Weights of a small GPT-style language model, trained from scratch on English Wikipedia: 12 heads of 64, vocabulary 32000.
Each number is 500 + 40 x the weight over its row's rms, rounded and kept within 0 to 999. Layers, rows and columns count from 0. Numbers have three digits each. The size before them is the row's rms in percent of the matrix's.

# layer 4 MLP up, 3072x768, rms 0.0295, rows 2925-3031, columns 640-703
097:485407542463548536489507486553527526514551495490510458476504511481487512547428566521430479461475546541519509480542513515558479462450539500432469508540544525509455514539458471587571499489468452
107:589598519479508463480528531465524529479490537489500524506418495539479538431466515453539524504523468475509487546492526491398516529510507558447546522522502511448505477493522433497511515433495515
112:434536507488455471441495443481538485510430480513481453484487514475495548571456501518458543419471495551479619480462625521487468488539463503482593478531460495545490529509549460499483553489438520
096:419506481504478472562586471456519520474545428487507510536502456489399503513518564559476465485479480483409550468523504494471510514570464487519411516525522489544459484522494535493492575495506510
094:470547472598515479547479475484446544475469485494507490497474471506461515507463521500552459505395542574520604483479540482516563552530488498521485496451505477468459584552499472445437526494462487
098:546476441477429519509437477593473523488451561427479487478502488455470469489548499492468510505525556469494508454492479486422589521488541567480463606490510473574525445461457492426478504519536480
101:573470459558472502537495465555424507410542476509534547473484456488517488551481508473449502484495478513505582427407451459549508481452526517562550544506528601536528402483409504504506549508523466
097:544510516515486431512445557464524545489468497484521530518457493495430509464592538534444529483506536582525520461541539472549449434480471440506518518478584554502531449478498464466574484523492478
102:508410559605479531530519461498534519494442484438527517489404542472475549478496471497591489519496511540517524484483465517497478518527510508484501542486443450556521486482496512489437511486504499
106:453464518521503508506541516549494541561478509484449477506583538473475531442456474524444528522535545503474452479487527529502527465542533511515503559434508486552543558517450535486496523406519445
102:518540526485588511489546485571559476470496441495519472548508447473491517586442518596513515491584482523533468495532485574533404427506471491461579576558457517489542499547454472480507439496473499
097:465515463452468435529488466420525496518477534502524440534537530518428494493471525576505499525444449480528512526541452488585462463473516491525481486521516560498561487512552517497513522555506562
099:462426504597567407465567525473391527458500446478521568579528528507474483485434528499509528508513433450465525473484474462528493483542504546473512423530533451448480438494584531528515512568523506
103:542449461450470437530497438511482476489572496458523524494470552486484522538446484498505484420563414487464549496536480481450481481504461489533540488519501499473517560493448473534566497435516413
101:474505501468492565548479525532460503416476534509550530504481472573550500505534470521448540496508488576570519491548529532505547519534520480451526464516489554528462567553554514485453528534509527
105:527529482497482543505479547479500508572500494456518497572422432528492445512499588499456523414536530532477529479468492547526406507486498545508482496535519474510530522445468473507493517541474565
097:523526513507485479479554495452529462527454442469483539528554505495517485472466509557533475525470469469542493478508577515467557507499495497481518514509518513486510518498580570470451547457541471
101:560533478525399549522505508458485459519479480510459507493559541621508512408502504505526508522508529439543469450356499522453569517464467497440462537522506535501438478493515503512474458509501481
097:459557471532544451471474479442504495529480492490481494550523519525511530497408565452559502446495511515565444501462533512499390504524508487487493514493503470543417546467422489516507492488461459
110:482476452517494487509504417495536482501458552497540480533588559590548566411537474572510461496522531458524418518496517439550506500490482486508463530498475485501563488456450562494514521546488580
101:555457533467505468513531535568491461501508508498605579494479480497582533472504459450513500518471521469467504431521505574440480419482532467518514468568534388492542494440421444470475426505527510
102:495560479503482535547506499590546476431462411507532428506432527463444519517529506438480467517484506495579588522455492500559528515512443521475431523478451556497517458505425507459511567577458539
101:516511545474535492469408492517471490499473455554494517435491486496465433433507508503515473530561526513505518448486483462561542517490476566477440468576506499434486540487589451492469564524524488
088:472454549491492459499530512512537543492470470453578537500482566478566493567503497473498541518535519538491515416560465521485539559530487467558512502519570504540490523486567458482498552467518411
089:519517559485541508492503512475590448504559440532474466516544522606492504515500457495531531508479534492474532484599563456535573575592513440504474552609517503546495430485483572475442506555491565
115:537463474594523518547519545502505513471427474469572445500453552487472476476526539500450518497533544504499562510471450491471517531481546464445452431482428538502612421519493507475505526486478535
103:505506503503519534493532537535468505464494513439539497566462498517463396471549494502499448502519517480487533559496492512503539483566549466460546492531465504515513509441581550520473466534554497
101:446522497596413540494505499564528539535470523461505570504486532525547482492493524495470445520504494548529547501545533508484502422463489536435525522557496578528413462468526492528530516523523479
096:571503527493520557487474480518499510554516506526524528454490450492466441578523414551470479503528505512534494387518500592513491400497468505548496492548458578502468421480539456508485504527460496
087:563479534486520476506445537442474472481519535478500501406487459534435514518508458477558503520455448574533427459598460528565440479469457481569499458482501497519466448498452507504538502466514461
103:537497485426507530458467436514538477504510512533479509420489493507433563457556460462475479463504527517491546509572463409515495596557410449473448453446529479468527511466542498518493501432554462
100:506504544491516489522508470502500572502491453509442545512448516499508557477486540512536450529549515520525496446455559484509453491484511518496538422454520482495498479495483628431481553461450496
099:520541476491505535423514448459432432460494475456502410498450540553513498603462454413501500525535486485522473484482491488591567516507547516521508496512485529441455489462472425523502548576504556
106:555467482408462513464498461495547561506561492510499497494560465536515471484559554586451503519484507504446476518478500505471501473488482516433548484488466427472479539467426534533465465510516509
100:502515502532554525556532472537490531462424512471488488459454503498514410525490511421500468500523496398583532473521533527477539527560505497545507571491495453582581487484541494548527461474499511
099:546422486508533503530511464487532508503485419591495495448543537510501442542500447515513512542471534549533529573456489535471445502608457580430558474602546432546489437479571464395549541482529539
100:538463603455527479496443488481513531472510459530471471506541514540486538450493490480455513537458497502514505480500531389515463558503524498534510497516504471499481428527507446550522490456517500
111:457501453522457451553500467490509464469433529487455479380585507497445488452392477492480427583497506477456511543503511499498499539508502481479524564480519497546532487483483477426543529436441591
110:467541481499426494493509554473506528494477528506465423539473459530504472459484535470581563377495446511530540419559462538500520502496497508467495481507483486521542552468504568522557488453567515
102:480458562593508565521542499439498526488484459505496516442501550536487514534495540502483519399523500481478432404490565528428503516427452530526452548487475558546513483561547441459473487593450502
094:521515495482451486506481560553515504529484517516485446476530504507413520426464445534468515492517455527505504535547563537497475554546569463457485580418604442501513514558463503478457490547543501
107:489513544462525475448514502538488443466434463496487481496442515496478495475536445496497521501480470539488538479514494449441509493533494505527484589528485514533525522492549490493471477440478486
086:538511521456529497482450477502487508433527480600468508463482468537454516583498489493474536468488529495544428478489561475487506473512452486526527563494495488498515465475539568484480490439531523
101:475556466467533525492438511467474439542502517455527532521477533397471489548495454520567471446508437459508503479438442556462430444483542483568546434515599509508535439452522487522552558469509567
099:497430521454458543386547408542469617464517506574494528492492540522476476524480473452400520530455456545462505466460485491482518568515488504451521513506538508483551488507588449505522436556602599
092:475534473522498353531488493503503475476409495513492473528488538548490416503458502481477475554564516570500528497471542487535541495569501503467565605504438490488474578489478546550502421527494504
102:556504477453437495488532484438428554502521516484496490507454462500525539530493419458496557515489547533555498472435468560474463531528483546524461509499574477533510481551523506502508537463510441
101:478567480501523453573450520434456450506477485513508487545533502413548524511527467524521496532506523513465519518495476507451439466602452506460479507425442437487486442513464472532560528499592451
102:510503596423535524516493533528522475498522514520537502476508526476533572447490485499438546492498490451531516475546437462567471530478420594475541529537473530440579597560557552501574472504427525
105:497525498446538492444554477472508431460434484487498505494481433510513489539468490441522447558519514485574518409515518516513507522459420555593483447474434558512488525450519445551563436513462409
100:552539476511425446459557413489493535518452456499533518422487461558516470504495510457585478490497435471519449554474537616484474510517492532438599537478450395504476471488475479453508512517483456
099:508456488546544562403453553446477495468499494484474500540506567522494552506511482458525490488497545520585491513479511460479479455450536467476441458424503494474485431460450433478517511512485492
091:554550502407575478509513481475505538508510452552549469505466388550524462494499481518519518467434571472571373474531506432499540478527437501440502491568560477539445513508575467497587458533515512
103:468475433498528512578454469519543518500484459471510506465416535462526485458476531414529533495455488442493552519638455463552468433399492536518526527498490517494509489566434514480475472457493569
100:489466515545553498591505548452498470443578502542571524511532497481543498513484447506505549543499503477426458518490447455604408491492508506483480460484504462531529439545452507406554506460464485
098:543551452499497482390503442509488601468508477458442514539492486545526565469536411466536512567478493497457535561502489530514485541465517455460470421486477480493513455503480534509435483461433500
102:455522530508479564506556483491481539484511461459518488428486433535483575525500516478537550404525522501462520515436477495522494485452481487533586446420480474556504554505505492501562517513495471
108:430497520509536565459437479448556434546567527544468451570536457502519566499480523448473475476573442459512525452535480515448428489538494466547514478413471535528468509418443512541544533485489491
103:451487454530442527432523552530465484567440501427575504512492456521504490529483456505453444557478470486521515524459453555479507426551449492568468487481528494439565459486458464456518536491502505
110:532555527460517507457479503484472500471448533484476565461411488559518466488584562524527555522473539549439522506468420528507546467516511478519570514481564511480502545448540502478502533454507539
089:500507548571486477463490464476556517503543543472529429494442496587500494504538450477416505450484524523500495426497522446540501570531476513535484579510520495493457431502455469553449569513546464
100:493585433391591526479559482461482503522565497515519544491520479460492515519412486510496510520546494531475571495520456347490488513532524436496553424511470472477536478573466510531492494494500565
101:534472577453535485467500502478480481401447487460497492532449515566527563552487525496532539526464522544481552509560528500491577466542501483497502477425501514485409486484535497512490490500497525
098:487526527448562616550428602544559589490563548480470489574466541504442556460440489516499529396476514479463496525519531517459501496450502497512512480482473555459585450491545436499541626515540453
101:536480513481543448517552535487527471453463462527560480504466543516523560480474539512458538549466526593505558492496522506498512477555539434554518505556561484522474574469530517438510506502519560
102:409528477401489463465541486563524475527475467568483489522456485542473547522470514449460524504501474491491470517523466514501469474510516519464538524416424488473507525491473484468458475457476490
104:480508509472527507504523463474489433543485514476491500516506441493495499524458536488467406506401510491459538442499484544507473461532516468558474524572520543499508534475488467486488460461534485
097:515445512478555504460512595561477488487484507489539425548471516490496480428462489473472487528476524472453406472509424431487466522547563474514495472502514478447515470550490500533511471571540484
093:454549529515502531541429504495457505463489475551520450553477575513558513508530490489489454461536465516466480527510500559478478501475462447524409447558461527481577437465494543501495532600482472
101:460521512449471503536537470500533508517463467519505476435464563558529475487488450488527491498488503471588476537523477438467506479546449516491486518464562474496504484455499497538516514479520515
107:565476481473439547530498512490556550542546471591504442558528560467504486495451513530512501473463513515506500448479542568466521547502525508478517502595466532464490453543503448553516492554581454
099:508477422504519441446473490476503531478490520462519465489509483582475497484430523483464528563568493504523545521450446619455532482492486530553490517498497491510541496476583447539476509463549501
106:529500493500489488447509512510524494450537497513554530537437499556566490446515590573471530444502552520537467506467466496456435570510466494447422490476495492563562492533499503476491444538418594
106:501475473442481482493503525473511441444426508518478530495480519454519506581473434511541507553569547509490531512468498456462458488530479537461477502523454472558492529530507481431449511526548486
099:467497567495446513496492504513573470547565576518489530507562527486525527506527490476518507477579482534542523567496538513453425516547506508484496497481461455514425527490503495450510474520500536
093:505490517485544464395526438475476435478530496499550522525528511509533538484518451545533537519496501547466492478499507497497419466523478508540462550457463535476453514562513487492496558502501503
102:470510515538513495511465442556480585456516477462556517534551460439422489497435552516551552429519536501657517539478505470495471470499537517528506521506470502488506525497481477491482515495460540
100:460465487470509543466502502504476523480448485485437504463555528530491539521505481488541514498550457501472509488465572503490421470499460416492493496448571503452488509601493450498505459499463486
108:571555553524537464518466472402472496511467483503509507568492507552523514496486519523501521532556492547553468496492434487591468473474544420543537506516472505582538547474511517461526513394514517
106:500538566445557458437500532509470507500587489508560491552463485572459567492560537528534517498599444429509458443422495521464427471471470439478489515547453487521586534506485511446499541536478498
100:471469488414476501580499489546458486567445488533452502458506513510512521496501508466515468525539434511554563557539506499462394558500513533572467514518505487555584506597530464459499493511487443
101:457482542513429457467484460464503505535511510570577451477558477515530467500547488441477556463527527528436543576543486555495489429489523504500484448476510554482496526555476450505528524494524542
105:539501473460413509465502461579493524464477466529582460481477505493544576552524538490541519433480436507449504524484483527462490495559457526496473495506475433520597507517532498535480486498504527
094:522440510492570450450527497439577482505463591505480533488552483519614451547473558561544441501557463503498434556551510534500504414554485492485464545543545562499497527529531532485542450506529468
099:485453474553570505475410443505475566463552488590528535484493513444528421518484436508520413490549540477498577452439447509516566530466471471469552495498521538444471508581516503513528516442438571
109:538510472534522497497486531548528565483497489508474610480530500453483477530470447450453519539567497440471411461491515548526450493495463490530509493501532518471536506510559457540507511472488495
106:489505585489541531445532457464498482520537462479562517482529514513441452526549522497500483492554486500499513550451559536511495441473520478510506568532527502471469480479494507523540545502477541
096:453626511534481613483503475446504545451422438425470484461501434566498475400484513484448497521503494493463528467469487546417545522496484466483493519473575516546493466489524519468509566478423518
104:464448524461587490549481495531536570457495506463582505450524463544481463515584503488496464578530463445438463579492488498571515470539574474470518532495473455494536507639517448413478516438468469
097:484512549480478469459571460450491513501482483472515439553503429541507430457498501452452451538478497479483449580485441430585534461526489494523432511447629455485483533515500610483501524526489488
089:545623468509561502509461501481455550481529523543552500462539521479409459464424457571540475506461479434463482410521473442480530553461506499468468446518467427515499482484503498457502516493551430
106:523489497483543531471511447489531464530539531562555454434441522547485507426465492511463496469499475446496509444533469544537470533508470487492525490514446512505539515523498525563481564566457528
098:475500445483529517531566516460448495455502458614508511454454472526549535486575413497554508412533474458485527458499576578523576508489499502460488535496531553460462420484495564441537490528533456
100:578496512486461494501571593554434500501491492504535489451524528468523422562621559523516430503548509494517531474510448498455463525474467466522476523525515563505450501554423514581467492431521495
097:584527431527508476487505466534515575407542480518471475493429525495505537553451613492435562532451471440588424578537499468499521499501510573561568502506471604504498491489545557469516466500474446
097:536523554412454495455526448428479511485437525531467508481522537463550497546525524461515476471510413502478524495439457445521430479439452489531500454509426505469421467546561510508523494561468542
091:532510471484463538514572486476545493492513480491519537468498473475496544517550563491551515516515529530534537434520574462466495441536540489548500447447491495443417486469507535543524478543544515
101:546537512516474599478504481456516477510521503561503446465449484479476522501489430500513549488457451476488537421471492540524480534570458485488568492510469430433467505474461483471507542537496532
097:502494486436548486587548567541488518518488471520477494564480556455523540539503502437460482538455565526486520521517474451430494532514439510517458463474493518559470548484498485471499478463492482
099:498568498471417619491521523521543444520525526479454444454491541480513439563482526471490509448450558457545511506551502471511467452535484495463558517515477518582499475523477452555460449469535485
092:524595557497543553485499523537511448454437505470499519479460569527479572515485528460490513515473536488499422425475539498532471532460458559570528494541396478484494489611449465530499512470495500
105:530486577510543581448508445468518507452441498460540543542548468466514487513464509446572544540513448484533515511534579551489459484477490634531574481529499540586460477505503481484521505549465495
113:477556493496511550594503544497501450559413487464581475514501526559480554573519451546494510442582508523427497523504522492506421563548518523487472524479484448516493516512523460502503492510512520
104:460484498535397395505501527515490511522581554522478550424461458552435547529564453477515504456494493497519439442506499497498499495535555493572440530500472534526519524479486516500532465440520538
095:537543456452508512552428501473505480536498496489484521475505584468450513459540496584489518494501479528497527482456478507468492475495456539516503484456444530518512536530482486459479490511491478
100:458485486495512493553502572515524513483539535492467462436539516447506505489525552470549548464377521437451544535533557546478480526561491525477545473518512562556571520490572523529499529435524470
100:555452474442518559533460518546449514489488510477418504454528535509480539556473508548518512448495485525511464430527537534487501516452490545440500515461561556539505464520456436473516495477494496
# layer 4 MLP down (transposed), 3072x768, rms 0.0295, rows 2925-3031, columns 640-703
099:531588489474474456532502471464491585417446438481509499488480536521469407443529591535510510546514445452477431466462594609516495499549457485572543553508471457476495446455580561537567526464532466
109:567399540555578463477602505464480551487516476526475488478530602490445534558484508448450531546568429534481490554491520506492482487505506552510473535518463511524495563509473519467481496508546549
111:453587446540558475449486543575461495553468474496436503462555453494492514493483501520480489443515484537470576494486516483481482480492502528517511561530492422484472439521456512457512500516468452
093:526486513439530552580402573529512556489494501499487504519480516492592529478443458446573490448483514464510486414501507552567519561459495553446586498516513523552517509548504460508531530499527474
092:523444510462437560550465511502523500466548476572478546454517531588470520455510399524514486474566453520547447436497435562593443498518540576474535442485482471493527536532463504495509492460471490
099:516470516632602474513483539442538442500504528497554489521480523469442455543515539515477497498494528455516480459500478550508476557506493437554506511507513534489436539476490502510413489498518412
101:497500510453484584463511502512528539524484543524508426519460469509451506456421496527559503443505477492545434538560483436529488461538398477523515458488457475484496524501546503456444429454455458
097:538462486556494494561468466598500484496555485520552487503490461536524542520497502477519465493493527520540562496416576467437528557474442501521477433505522529481530477372554508530493454524452530
095:487522505582438464466523582516519477497448430506450467503448451488532529508521510507435430481459494494456457508493546491475506542437447477473582517487527484545439444501447528470574428476542502
108:491466496505497482546506483539561502489458481481534475510507474526505489497511554505467497555504438504538472516489511484463509444507561501519492518485496469475543523539442456527484495520561522
100:476509523554520488578506407479439493491476579446456554464514515558505523516480495494479475453478480451492493454486571420495493499485507442429500501500557465493478571447562496490434501513573500
094:440507439575539522482514490541451476468459518518546495500502550517482517584528477528532535509484426487481474565530571512507454462614559540488503508460525525513481476529497525435532541523544510
100:459463500470432539509484506535515442525481582427497550433494465539512514518490452475561481547508484499487471588505537557533489497485458488484477477510484498484502516543573489433460513552475585
103:499487463486452496562529432528421594472510506487530525540452505500527538493469569544531528428491524544535501456447462515501442477489481519505474513493512443504502473560584473490538503445446506
105:555586493470538564547517536500487492440498488491533486538416440509517540494491389563456455426541493526458517555492476476568472495395531497527480524507511552550480551447476541500491519470628497
100:522489542502503524544511486433469513494541488557435479441532557452544503522427524538536562526524507475468443479553436537493484519459522417492493505460550539503485476511596464524435518517568461
099:508528501447510534491588512485577474522432408529436513481479535480552515558483511484543450582473448522460514578548443487508505546481535543497541547490463527474477468510452487475497559511505511
103:475483516436529628548508493547404528529511553446488507492517508502495482482507432488504500466498491445453537527599469488467475451525520487516516509453505462459497541431509519490527459540465489
097:587442541528541491466596485443528534539555490501452471479550495557498536591532508537532484465498471388521528560516477479525445468520471508451458471480458458513493513386560512504585456464459475
107:529534527445451486548436524488524506513550521518523517451544513537535480537500525563520520501464432508507474502459493523559500490541464495439466472486399505505484533522512483527424544546500518
100:461515465467483432483499528565457455470431523501579470495522516490462460527539498516498524495529487546469522487484482439488479544514563470510499595390496466514473475482540513462461553528433496
105:563453511574465505490489429565561515512565552456491513479515511496524537453541500510474518546439552505490491463566459539537508469495561521446575513541506513485498577552491536524563460534512502
097:525425506512546501512574464491515512505521515519522483518554459587503479521441511519610491463502511503456523474459488512562448507543460479484475521536442460547548466467499509455490480560471563
086:527418517534481582468472528498442493470501505471536494460531504494497480529530536484539530576452507521468551476511451503516386566474482526545494503503481492496528501551462479477530489504517518
096:536531541446474554502551578494578532542449396487500475535450476513516477447506572478574490481462522501491523489565484468524537439513488532473523491507528520519442549500544573497534404441498566
113:526415442517457537483527529477430490444484469535576533507468477545542461477536522492538536500530535571488451529514473558501480483479470526550541439563455517520516495468460528512479460522481442
098:527521531453465461558601523507515467584541568510501513524468531461527509443530550488523456474495484448459612429485432454503515504464457548473509513419504471491477530515447512457503581414493493
100:557513482455511490536454443534473549552505489447498467548528454473496529474546447533557500507525510443460544564430477558560488496475473481503503473460445487551566552455534460529511487541512567
090:523393463467589516405511499459510421489487466501503504488516545517515571538481520445470510517579550434530517425487476521540550476475460513497509487459495562539493465516473453594520535539488495
093:503473464534494523459541494453517541481478581472499540482564494542471462419448563491518514518479488453498490578511488471529472512527518499493528505458498502519504532447550446527502472519495528
099:445485530443573492519487519504508550428453502537539474466483406492480520470495519442566501457479447512557494490505430459473505477505506545490505464558448491456545488483503508503452425509487421
094:435454469513499430475522506578502484428522538496517488528546477450574539522510434514503525525479525433443496543438458500470433461544489472521508503506514585516502452501459530494543512573462517
097:435530494544451472521508477470527488567500481502483471536514558531499501443465435518434570483470487540470494542491474472459471480486424430528525501534518474512441500476517516459594528450457490
104:457515512484542534526505484528509511510469467530528533505442487472517462545403506478565516472535544495516514511515555477473483496508529496530540555513537381542535504510486533474542560504553463
104:498522474526518467484469478490528478495487454545482535459508446497499514545507526500516514521505444494552511554464467491504537530442439529427401500486499485519530521455557507557461428484507496
101:495518541534458469534558522526477514448444563506399524595509490484508490449477480572499508539487460583502484483552524522499379537511523517543495476433478586456451485539387498499484502483459522
105:529462521403455487487519470483490505483482502533468547613462492501496426415545424543476545534518478567479490470507480479505551485478534517506515505481497549536543539517503515532507472525466476
114:515445526452557553467527443487447526497494501511466489396497438572498539544489446479533527497509506554472459514544530511455520557416505505507542568541516491527504476445509514428460573492528493
111:484436543506526478519496485451522516499538487502549439481466521532488492531436408514502465548526551468469500546510563405477520484489534466498500519484514573470555478506481493506590579470569462
103:421470489491510496524442529507535469457508492453526512419524507518464416577594440527515524450476525515490553413491430457497499493507558522548499495507491537494456411510535517486520487494531495
092:454507566431471499544455504515506480488505521536397517529465503501490422493548446545511510439492498546478500465465505482547517500516400547607396487543428521487524515457543483533390492574516509
108:514476504493471551536527460492535522447477458470521463536509487513551497514504525527441488480525482465637517496535535454519500409525512495467512475460510446472472576534538450495452458571455493
098:498470525558540464458469494551553562546490516490454513576542441474457484495506497520501466495495538453469489576453579506452486465387486458483509544518483580477498460562570449413459471579474433
100:461540590500555503515556488458503444526526479595495485460428518516524508506501475497487549409523561539494429548438459502496516506496545480436547510518423479506512463522470588456481478471528488
100:544585503604559512512476504464464448513494529582464449475516463513523517469498526445531483520622411457493472519541553505540490536458504496441473497531498449490538510505458531541481510465496528
098:416488491396512568484511534546542464515534529473416491544475534477475476531550547494477448497514583513581519523502471538549526464483460469565473470548506474490456450412452443576487460539536590
110:472496547536591480550533539483506439528503523522598542490596476401442505563467417486465530489559449461559531508474446523486464496492448502404473503477487536498501457504506538450477488514504393
099:521473511447467483551518488545500539427538520472554490549563483424466518491482484513531572478468549438582429516617462525501479496516516539458531513476489515519537484482530461450482534549574557
099:471596512377475483541548429494514463561513434495524502444527538464500509559456433540527504589502500485504566489439449495464438470471451439564480463528507524455512518486516520536490602553501437
109:460493540473421508523452482524524468473559559488499475470508501500509498443487526435491484515497494449541487570509478538491474488473500455533531598508420485490483535459507415437549488483488512
099:490495510507490516517473563430525498482501506403499543445505524572483521420523476510465467448509510405450526470538429500522507488521542482468476521425456452469462459430508598498390501428489510
101:489524457521518482558543486487518544519509532509439478525506513507477519488440450515557535483532497464491478500497509446474513475535531463532527473508505543491551521528514491482426480522451473
089:498465529537438510514502481530421542450449446543467461452538518445477509498545519424523566512504453542535566518484499482468464554460483563561468500492496496480497514522537502552465522528477505
098:503486473563529528521554421528515492506491486529514472514569485462483431476506490510535428475471424485484461496495453545492511591540510472503472578470490536503461469459541492396475409455411498
096:491521441500551499475550465547448559526470508527551541538486483547498507510481551430500538485484512506445571509500541541448557506467401516514522529472520554550374482526456502553464476509532471
098:504535502488484528496480518461451517580537592530470545546530543494548595513542539508553400469481465489555525492443508470522456444520536543497457503483508523461544560431487565477451485473475531
098:525555476555528480508558505483494474484475491485513476493469468474464495469484504502552441495444569474499468462447473537444515524478479478466531483485559561522477534417523568597505487476526504
107:515482503498582504518430464431520489512543463550476491492544510451542512487475455468568498495468468490513454525506474537532513482477434490523482478453529465443478433487449480469490521504505374
100:518493485467419471495430494508499488486513431587515504551529446496511522474506551574508511472577455471490413467469488543499576563469536496560470540537560447450480478441463476537508527477508427
107:535569525431483540513518466547475495466560483534526537536542491532523579502516532523565565453480489517526544439436484530521509434522489463533513559452532452468429452545524531471531558533455437
094:474434598507515472584481542478522598473545486468503474512463431508460429517534481480440474472486443521504513559531515574528538483508513476475452441525555504548519467481512517468441446530523499
097:482491537466539471498561558548533548456546521459500468496425514426462498540439482438495464579534477561552457517533495505545440439493481506518541533517545562509479480520496519488557445557467562
098:474508492595495525482509525416484507508488551521523514508505497475430578439552491501490439478494476464471452510522491393490411514447494516484463560514487560517580482521499537449475463585453536
099:473501482494486508404585553558462591513483555519522482459422528442515467548550503520492518543555469491400519507512546437494473499526455479566530485501584474380561508522526510492568476565455461
100:541539520480463436570545536564571525448520586545512520506514580478478426474416456486481488505518479422602523430516474561515526585519468473507501480511548494554423518524435466540483491441505507
104:477505580459550525496561534553508497433522533491491538499530516454514544529504499543487436509524506502543477503470525482478519516522548534469514494510513494473533501483557506537498477449488474
103:548417539415493479446492533514463539509509513524510477544482517471513460561508476482504516477512507467502566478498497522505521462556493524500503482497554500568491531506538544478462454508538565
099:572519550441538473472489518505498446546461551459469502512504486513538501453467450491490501540457560421503550517460499474488549508488514534519453463475478428520535521476511508504498504414477476
099:513429487528516538509484480446564614457513586527523522474440487453507465453474559470546554499484567532462496521474508497557551497463482522520503493505479485494390454449521474507470450527563507
095:466458557510490429498510496529486458422482553536399507497531405448466556513522534520508535499524425495450497421556545599519486483483501562515514384471509607511469452533556472524436501468535525
103:477516557487421489496599460497414583496552504516499524470502513532504496431538548515521524515515524489408468443530509497547506459521535535482497469513531533480508432543526468552480489490488498
104:553460427437482471490449469568436600487439479522494445518476494513496459487535586515548462556424466482491462494529496522514514472554519508483576488533468450507524527498533543520494510491467556
111:576517476531542539481463529465477463502512502503492521485479481520478505511559511581566389559493508494523548455535509562562495513505537579472466532497576594489502466545497539475452452487521479
103:508507492484515503492521499473534506475468534465505523491511482426428506476511505440562469546390498530464515530582451538572565511496477433499486535471461567491520478452486497493490559514485528
097:508474442498450499571491574486414503511493489423504458527513516536482508559504536505431503461421472575468522526537486507535495529521554435462469577485492574444564480462543475499444539516485500
094:516447491438519482510512477487501552561530522520498521480503516521474483448511490535513519545473506443521503546460458466513497447478511477543480537523486479464491533475489569522431500479451591
105:550505505420523525447528526538452541512519580491494508497487545522497526577466564474523417439534483553463512570564563506519571484499526389447549547524535508492433550463499484583537504478486477
098:570540521479501548532470489498533573482502440409503513567480512547537499458479560491520465520531580468590512471470432474412526455531529501436516502501404437426517490472467478453541431503494451
103:491444499505488472515472526526539519500493565474513477512443498490504531512520492483551483465593524474470520538482490490508512486559510468442487462420482468621509515468484498475473553459502562
105:434568477464536504561497490468501489520505557461445546423545514547505532492524489545478445509526510483452467522515413559466542424543475500494558477534516492482533520541513528513527508551447437
099:529519550468495559521507522522536536476493554507528413464511475523473461479438472499457455525442523489563542478532482465511491479466472467487437571473506496488510482475447511453538518422511435
097:522450437439526572524492474509511469534455497520423491480494532549461511499493504524495429502478472515478475512522491514402458525546522505453541547550508487514520444458518527543471503502522511
099:479517506527472501476493440490532557425473540592536519440516443537489426399532496492537527524541505489541529523463452498475474510513481499515566497443496550493540486423451567485507481516538501
095:505463522519392461459491518488540541475529487480431462461551505506520515519543541532547517483491498526532529460402519441573561443472556593440529504477481510482528521468469532502428527513494506
101:520491568480449542532514571476521498499503499543489542493472533433539495476514526464526518500467390568521483519443507457469518463471508513444478526486518461464565472521381514541455521481466522
113:456532540490401485470470432565526485559525534409505487470521498520489474468475495474531529523510498540501435439484480489534512455557469502475459516489519524485547514514484488514502465483494537
107:524368486505499493463477461503480527482464476487497491481479435563519459508524568450576586471530587492494499534514427469542492504512517439532547481519508497426475513540480480553555473520469561
097:477456440614511422510521459474501491490526557452498497440532491513436531475511487413405497442533510502525506467509478459464470544444538526480474477519447504500483501528581491542593563489494492
102:484474535482456542470527498502439416489470488527477443489526404537498547468487483487517538438488518556477535533521453479511584567471498468448445517598441432478494424551439495453477492529563535
097:493569457524454494503468517557438486478504554488488483486498473462516509474503482532493502412527407510477433480477499503487425454483432490470516432533485441504508482513510479512549515438520452
087:483449496507472539520451517445514474458472508511479519472535546464519520525565536430507558555418522455530570531431521525477492455538487518518468465500518546467564532487467522537386478452569533
104:553491504489458522527455483488493521507477392505477463545508496495460474489483516499496451506521448455504545573465500539513525479512536493478517480506430452580524498415506487487507482519524538
106:506534567505474497470503537530488509524600456440456534490523526537519519538457476457482457480503528569523448511461506551583482462474454468513479472445460483513427474500435460495459492507553466
096:488519499514447526454525544452567531461493556469531518492541467514496500564479523492468488540539465557509499410448543503470493522502477467457513480517501447502541537497437586469525462528514503
097:532555439520515510588493530511513426517468500509612516548457461469474497468617418608516492514467460499487500517449510438470552467495498500462449575414522464425518534537410537457544417518509500
095:457582492495511565505509474530527418450593495537460487524452471476463578488470462456493509520468518528470457448571458592506584486507515541522499564443459522413531497491472521482446560488580481
093:467477456492436498521456539465465461454520526526370558490469506435429497486521499576379506505477504448455565511466511463531540521487479466443464505452488489496482539459449585463365539515497537
104:527467523469597466458522522582511507496520527516462477505521423486532495482493535460542476501556409488476501564517545538541485518509506537505559516544475557519519487498472446523507431567461504
102:505566461520530446507558457540496471522483545520521445478525412441441541426520437492471461515506489501478483437516470508448483501506518453537525498550527510480501542477435486492497495553479474
099:559536532521507456483533527527564449450414459492514515449563467530429582468510454565467527553543541502488518561469443481525536546460498513538510529579511609462506509513458545409517527451510574
097:519510520483470501473472522531545468449545488591469508538512461536546531498435468472505505494526472529502561449493423497556541483477477464459449562508490460495549538589476480516454386569501572
103:490453497549524522484581512494517465576473524483458550435531470479516541485572531468448502483531539504475495503560513510519520514472508519485510478455589538507520559491521433534521492503540508
108:492510483448583526461499477566484448517532441507515505515526509500492470449544520600443458494528399540551457526527528533532452494505412575521550514542548448490518552486521565496516487510451449
104:477510478503483536477452504478501472513496527460568484553489434524496518538486483507468542493438506485504543509556479558486536478495449518532524443507500566545529496494509453536476602517614503
096:445525547539452474489499547454433497471487533456497510520509464567576410576514506507441503500499481470509495454458478491507484486517495456491553432504498502540447474521496454441470507504489483
103:477506433554509488455468482474520547473480473499500479491443537504511433502450506497484523450462520474531483494532457452553504541514494503436534495467488476576582453474519440545452537486485441
099:478536494525470571457467489559518408568467518493523505518551564441500496431486511500499511483501501485526559473584464486478464543510527508477526427494504468564528486438564572531460524537487438